{
  "n_head": 3,
  "activation": "swiglu",
  "init_std_qkv": 0.0461,
  "init_std_o": 0.00872,
  "lr": 0.00216,
  "lr_mult_up": 1.33,
  "beta1": 0.9,
  "beta2": 0.99,
  "batch_tokens": 32768,
  "train_tokens": 177100000
}
Each number is 128 + 32 x the weight over its row's rms, rounded and kept within 0 to 255. Layers, rows and columns count from 0. Numbers have three digits each. The size before them is the row's rms in percent of the matrix's.

# layer 11 MLP down, 192x512, rms 0.117, rows 0-191, columns 0-31
115:130103138124116130107084167112184146145142136182183130128173050123113052098094108099134142154133
131:142145134116095165141117090141106153164180126135119124102145102128132150118122135185101130076141
100:164059130140091154136079124121160119147095153124097171071132105053085117162092111114116129109150
106:140088166130117161117139068080127152148160131050082134137143169193183176119137116119084134169104
102:120141126163177110097105171117150203163146131130156092118124126138114130117132144088136185075160
112:145127162136129116137133139109137162081149110138149125204122156122127174160148142085162142228123
105:111157155148120131182149124128141120093088141152141183092163097187078161120131076088091136161122
094:140132078119079121169135127125127157181154161185137117170076014081107087114104149109127138122153
106:137133117085193088144145165144148174106174116117166102117075167118088182097181115139136171109201
110:161114080151122170152126095115128126114083112143114151120172183065132131156142176157091174060103
112:122121123129117145099143110131175146120127143101088101106142140123132144145127160116082121140156
101:139142134170105149069138138122171147124128180060131096059118123162166109089215112186131164152162
094:113194091109143158142164095170176103149150145160109134205103160211079104163089091115098139132153
141:229106132255088137118142117110106129143142099102128167111116123131106124145155141169119165111108
096:140068121173137132111153142118119119078108167159133113169091203107137129119127096128148148093098
098:165166115108075163071106073118249108147148148136183097109136172150130138169101126170109151097137
096:151104140149077106141166145192150079106046105134124140115157115118134143129168098162130114094113
095:097138132175125105112177135108131107124117145180113105084137121139105088117157129152124093207173
099:126110156122155132193148131091148148125133094127129137162115078152095097125106090125143110109126
099:129057097172139073076112173078084154167130148150079118133120170180079111102121100139136118099137
100:113123145145103199125190135124134119119171083067082147166100143109095175173100182128109132119119
098:143170125103048134101092163113151092135155133167108093120118192109120142096088088135139130119131
091:111167131133118125127134132098195078160060117078149111134123130108209123093101161123072148175145
102:137118104165212164082089141121124179102109126158135125095131110165155081151147139156119103107170
098:112132071171145178201134135111124144109088106187116144129153169147143126135047077088171136154119
094:163089116091123136189129108147110124120105133139098135101102126125146155096140100142087112139123
102:123132148123161119145106132171180130140119146091150097149143110084114163141075142110102112156213
099:143168113174127132096153131134109173170153110116139147159099183214122129151142116164164204176166
101:153077125171102128056170167143160136171107150139089084144170179058096083147065189168119099097120
100:154155170092106117169077117136100143092144097107096093140128144103135139113108128118108157121117
105:147119146119060111133145129141160130106084150126122176090110060110127176093137122140121104094124
096:134117083113070157104066218134098205122130092130106134133147122170144130102187133147096055108116
104:147106127137163157158089154130096109131088068146085139101146091084102099153098088097104105104152
108:126094120111153103145191078154178146173160150172107104147108108110138126102154179103144103141093
093:085153088128136063116136146119119121141097132116117134107150159122084167130123141111146080158131
102:120119184115174080154168126173112071109171140144097175154152134133132116167159175084140096105137
098:183129134133159124164155144119160166150104170145140128143154117115152150156216104095148176180150
101:140099156073096118169096132109089171158158144162101046142126109138161109073095112133129153126095
099:099115176124027126128094164110169133129094116165158105126122154100154129098170101157139115171098
093:164177138099096144128125168127169149127081129031143058143108157085112120158095125113158151153160
095:150123139110130140104133111177134154142144120102071132115083081163099191109128124140182075130126
099:090144171163104168136139115105163141115088183089096167121074136077133091104168154150130159123149
096:144133155140143153157112075132123118151151118123084094105200070118136122047126067162180109117170
093:145144135124097119175126119075095100134123110130145140110132159102161098103194118181126124176092
098:151127169078182110142120120106136168125149097144163201116118107139103151094118138116145108151108
102:165102133100104156075117127052141150182138149138147139219127154129104105147074125161157128184125
100:146100099118161149144133093131136065135126119154116152124168119103111126187123155103124163061162
095:158163206119069124171170085137158155130110155153096179091108116147153160091139143095097174114192
103:061113094124121121120131122130155154124098115098138121116119142109126114130090120111126109145164
130:069145138109120080089143141171163142125134139150167163104121142090165130080134134043142149072131
100:131148090147073145107123142159072057138148095106063188167064157107102166174153105115137090110068
094:117118132117154152145114134145115109102090117170167177093059129115096091145110161116064059114139
097:113092105108074134173091105128125116167115144085094184184193093108138090117083152156132170179180
102:115068128118110093189149127101118142128098139077106120185093121116118150190177187140095103139089
089:167103131120126115165143142133135093148137143102132103178125121142118053093158118140117124186147
103:152094131140130020124159125081180068133149152131134156081106145085113087110118121147134119090122
094:098152172119085090120196095132164131135096093188085123102137120094107147125109192109104110133150
102:116106131132157147104097101193111161164141140089157148127137120135197122110160128120089091166081
104:073093182074085119091139126132116187105149083055124158114172138129158146015179133059124129135147
095:062123138095169135130116086125163097183152164162176122115120212128121107123124065093120072111109
100:102166120120099098132099157121078095131116097107082080159145147147111150126130140090068184170134
093:098175169142098138089126047124129141148137127130114165172110129197118097169113161161154125225132
094:096150160156152126122104127149119152179077120151142083119138036147136132110087173083097104152156
104:156090137160121141148158182178107088110104132123114114126101118082137152102141171171152111099053
103:101092148111181111128095119082169099089121180116146159074123139073109117153179102134128081051109
100:096138119167077101174117163078108160111135123131116118070122139132127175119177165156112141090166
096:126159115119118117156105143151131141130124121131151070164144124181130158143083172186096101111181
095:153123086127113059139050125119097150091109090155107120132129147137145165092137170130161095076164
103:147149068130069134140087128120140063110112124067125133129141109105105106134174120218153139087117
097:151125089176139164160127097096107093176158124131120136143161105151117098127195098115129149163103
105:177042101131109169116145141137076024145082109124117102147044169121152143129137128133096113115170
097:090117178090137183157125070098124101133165132149158204132148112123133174138111176115147109141112
100:099120129155153158133155152115133131122141121091144168184118149116091130104178158102070159152104
094:083117155182103130111134142119133146143149094124116145146146123158129145108109155148131119117175
096:172155114137059173062078135094130129107122116112165149163162147152049114142138100092109110142167
100:120206126152161186070152156147087097116150168136124140120067098128129141159188139125128117185153
100:128121145137098159112145176077187173104144151178113124093104145121152163118186156088157147198125
101:127130114133067146092103114154107096107126172153162166098161107127134145119128154123110126133097
097:124125168174094108101099142117175138104092122120147095153143089095175091115152098138139120130133
099:135126106141084124172116153112171117101123095130145109132076087128090167180158118053144099186111
097:115157144142121078139127095111169151141152166196175169151121116119148101116119131141129112186141
101:091210129136126129201165137109194193155131123187128148147156073115099085200147130093114046107156
104:157146156163160119007140101130152130109123156135123108140122183098143155140091154141125162111151
104:144117125136122089167166086130143098173123143131103125146152159150111068144132157122089130063095
095:176155167170189118078103092108035073145153100140125113156157078135148140208087175148094107086150
095:103116098113113081152081181147151105137127099048081205122095123163168139127167106129134133104099
096:109130100154156095155111153104114104106114172091155107111121131087139110115104165123167178149124
095:134129114146173143130173142108142130126163167130100145158128150093110152144080170126107113097194
100:141139190143125100185160109168162084133157162182129151152147113154145113146161152119065093089147
102:121064108129097072038148133115106140093069182104132147103102059071128121117109150125148107084120
098:130159145087119123091122137087167069150128107111155122178076216109140168103114112100187112089142
100:097121100160073165144143098116168104144148098098105064094127143105139106081094146131126144094107
100:128073108145115111118121161145126128157135114089151201112179186186059107124141190126190145070151
101:144155072152145115113117117098154150045093152166150105150103136126066153113120144130094122127158
099:130120170112124116092156076134096161136125137104136110114114129160121115140098126088124138149080
100:116173113140137168158203151158074103106093114174138105089121137096170116082147135148137085060124
094:104143082148127143170146125194153067093100126099140123118158127147153111160111170118136136203171
099:147091123140111121156128161101196117087105107138113159117133115127121152121142134168153127100085
103:131158107114144159123185144134144148115153120106119152097146068073085169132105128095154145076112
096:134075145211117136111123086105122129103140155124120088139129166153165085140130145114162123107145
096:115088170177099095103130134071112213187090093140158065093177122186095147113119042181133109125088
096:124170071126082078149110096142134123139167135121223151137105154122152113089094100135179101077082
100:069208138162128116120079112119114109122128111125106097153093099103070123167090133140116111164105
097:167127123143145141119077106075132088160107173151117133084158137093128078142114109120133132089155
099:084047118182125163178152143057147123124117134079121119075141078098128101116191149148141146155212
111:117077076117164193075115165130145156142180138152144113178163132126133137147140158133111144133128
099:085122162144091131125111146158154105114150097147162114082101103182101106131064097122133121237168
103:099118174135209138119118095100145170119104108171169091167113158149166174133082120108144148185177
103:165123129092088078099149141136202107155125176173152134126133173090191129056174161146140118052119
098:143106107055139167127115161094141161123123038135168144112116156103124188137147120079177119134096
099:105119127113119134158132081131139111174106153135121155151145170116156099171138194161141136078101
096:206103058121111169136166142139065110130132108165112104171158068147154134155085162164121160116169
098:116134096080091149077161092159136160179129147140084183163106140148107164137197125123159058194102
102:133140125123158130182109142169102129132143118103138086100155105147058081089149132145177121095061
101:097172058145115150111148159096133130075115097155124123157109127141116213133131092077103157167124
098:156108155104147175067132106100212117127135183108137138131120080099146113072102094107125163097229
102:116128080116173150118114155070150108153134161139095112042151173089154133115131156176148190190179
105:098101082152167121161166150148153102114125102169122116177140116068154132152167169147109111105129
163:049180152134135075138134136098119088062129131139150132115205152154146146183181124140116118145145
099:088073153127175072043100145156124136147118168109081107165065109112181082151163123099121116088146
096:160094150118139077150145134147091158099132147116052147091124142062084125120065140142153116161133
104:142055122135139129136160182129145201149108135122106135160105148136074093095094128085127140123134
092:132061131114178158119099146028140116158121124168133119101166115094068130116117069175150113165120
102:135149119191096151157087133090135104118199129092154074195101097114161112073146112144117186139134
096:156033138136169156140140178082123154093172057146160057073157113167126157111116092095105116106127
104:114088105170172153078100084094168205141125133117068157066134138082081159101084141096155076111161
099:118052139139095075122112162193212167152073091091060141124129154126156130097099188162092116162132
090:138121133155220097098191108212098183092104144143155163175122123200123147088114123109132084135158
104:126204108172151061166099153107120099150086102159104134117125132122178089126164129131123094148189
095:124125167133145106120182089164087162114163143193132140079181100140141084115064180094127099149150
100:140116188128154167084095109144139108123136161152094160115125095083111174079060125124159128127076
104:139156094120093118182116111119175158134121101156114129099097155137139132121092092119183163111202
099:163116168112186134108153135144180121129141162153143092061185078096129179163110117168082142117137
097:089102120014171117165146116135100130131097165156217146085120082112200119119136163134141153148085
091:159134147118155122189195102150159083098147147164164133059118119143137151140109058099150136169139
114:097160115161112167148070135154135146124176081056154119095120143157143143115129180130107191178124
098:142082116124142146173151132157179162081093160143128145146156111119081101077139146143099127215156
095:076139141163143168094088115107061114117147098103156129186106146124184042126109135114112196125121
104:118124116148137160129153072158123146177128114124091085121116161158115119148128102122082073091154
101:146099106137109123171170093110103175107157173113151154096092096174156139178210100051090130172124
096:123084094159050107110136150066154145172078086126104106144170055136139141096135081149149078111171
100:097101103123099108147121087151124133143196126133100194082106077139111102151135114138158086148089
096:123149165107096145135175119130120089118107111184107154143159143217194063135130156145096126062087
101:148144139088129145088089133114098086172149156160122051167120134171149107122161208106079084090083
106:066201116158124088194127121138086153150105155094085136132106103126165099107173157129079133118137
096:106113171126132107126120098102122142105141134127130113128155146163150144094172089148151128158115
103:117125107165156190103174191110095201144104107131142142113069160126082136155143140095154143170129
099:139176132182137083143115136156103112155068104125138092109153111149107141179141162118114154166105
097:097181129099152143132098144161161075134137090106162166156122148152191130185117143083118130050144
103:130084110149121136144186184103090083127126092098080137101108130152162104107091171053113083153136
100:134097170163144048100116096164141129103137159136160131091118081108143138110138173124140106074111
097:130069132089128166085103113117096098133111121144086056153111123107076053149145104178115086072147
094:099144128129077128142111107166103111097149106152100107171071122085129191103071096109106105115065
099:133158127106124149129171140135111171100175161112178163127147122151071130112090123088129051192107
093:155091104119164183106156144136179102174123189166129112164167124155168116201132109102184112107113
098:139090043075091151144180127103099137112181137134174088065093108065145110116110155141095126143121
096:156067084079134113082161134139154114111116095127151128181131160120153104079077070102033124159145
099:134130077084136156072139148171107065131103143096126176120180147176128086126113111126176145143138
104:136180095164150121136082072123082084138158151136167111099172099123100131125127131130091138124142
093:129114088156127111121118107145103117167123095063069118171092103134082087077155108125171176161103
095:137169074110162154122075128084168100075093150148087117142149128168181159125135086104152103177094
094:118125131109138107124084143121131175151169164174128086115116121098134153170148085149160134133163
093:098143066157166140127093184130171130091091067133173119133147141127126152120169159148078099135056
100:117116068138101095111127100089112100174116100187136119118154140156143192125115173132120088120055
106:144151180088150103128131103129142152085174144090116122064086073115097095069107157077133172139136
095:083173132131105141158128122121090122097113172181077097103153118093095152151125094148103140213135
096:116089133115231112105119181119144119126118126084149113177135085103141157137119098144183161073129
103:103091113100120121197137127084135139116160148088144149102123154150167150133103209145096138120120
096:107106114157074120109119152115087111119114114135144125121087171151136097104169128081148098157105
096:074121140148120134177152175139129087105142087122170160132110133115085121090184120115106134159119
100:068099179166187092193111095092133095119128102217154124106106168139130143140097106095124103063083
101:158119090078122135096055093145130117139095096093143217096054094122154134127169117179140120148151
099:130108175070145137167105125193148172141168134133154128114160125106123172079139093145154118173137
097:113154159108116065054102139155112104126082122112125129090073178141121177136098109146108148186149
091:108086156134118084084156099075173168152175173144131117104085164189122134134075180117120120131122
101:141157107137149160134106190092127129158174120136174119131162150129170053144110126135144099141162
098:119054150181163084119146128090104098126124184098090093142134133119139076093133109160131206149080
095:108136081163171116070116154148150193089145139172151152152095175112139222099134130109172077177140
094:148117105145206098173221080101116142145156147116068177136126157173135124129127156117091126093127
090:089082119096147143138140081085123165073122167079183161106132103132113127138063105122137192184140
096:079178132137154116103171126139122088088114079183097159113177131097138105152163090109115176153060
095:113126120102124187102079080078135162127119078125138188176155115120167125122136130155131145115158
096:173054120076161132129111144113145161122096155157126111107115154150161132150108140141115149183074
093:079184158145181099140100075128125131082076141064120089133092158149174100132136131139089122117193
098:085108177168093125171127151082092115128148143162156118174143092109139105086101152153100144165072
095:122112105155129139086165110157071128136145161126161116149182160109105114189169209077142191118182
093:121173179078111132097124157099129148126121049115102190101142145130102127127123148076165089108177
099:120069118160121135124112125162134081123090140152075082118088110168146142111133134159094097115060
087:138117131146162098060178112105113131127137106164080132092146162137110114159167102144154144054093
097:096165139186113119131132176129209111162127104147171116158137113164120093139152116093132127087134
106:097102129117144136099113145156117133114162100108201125110126137128167092139114125057093110121154
096:146135136161110092088141146092141124113108139191120145111114147111154161135135112121153145135125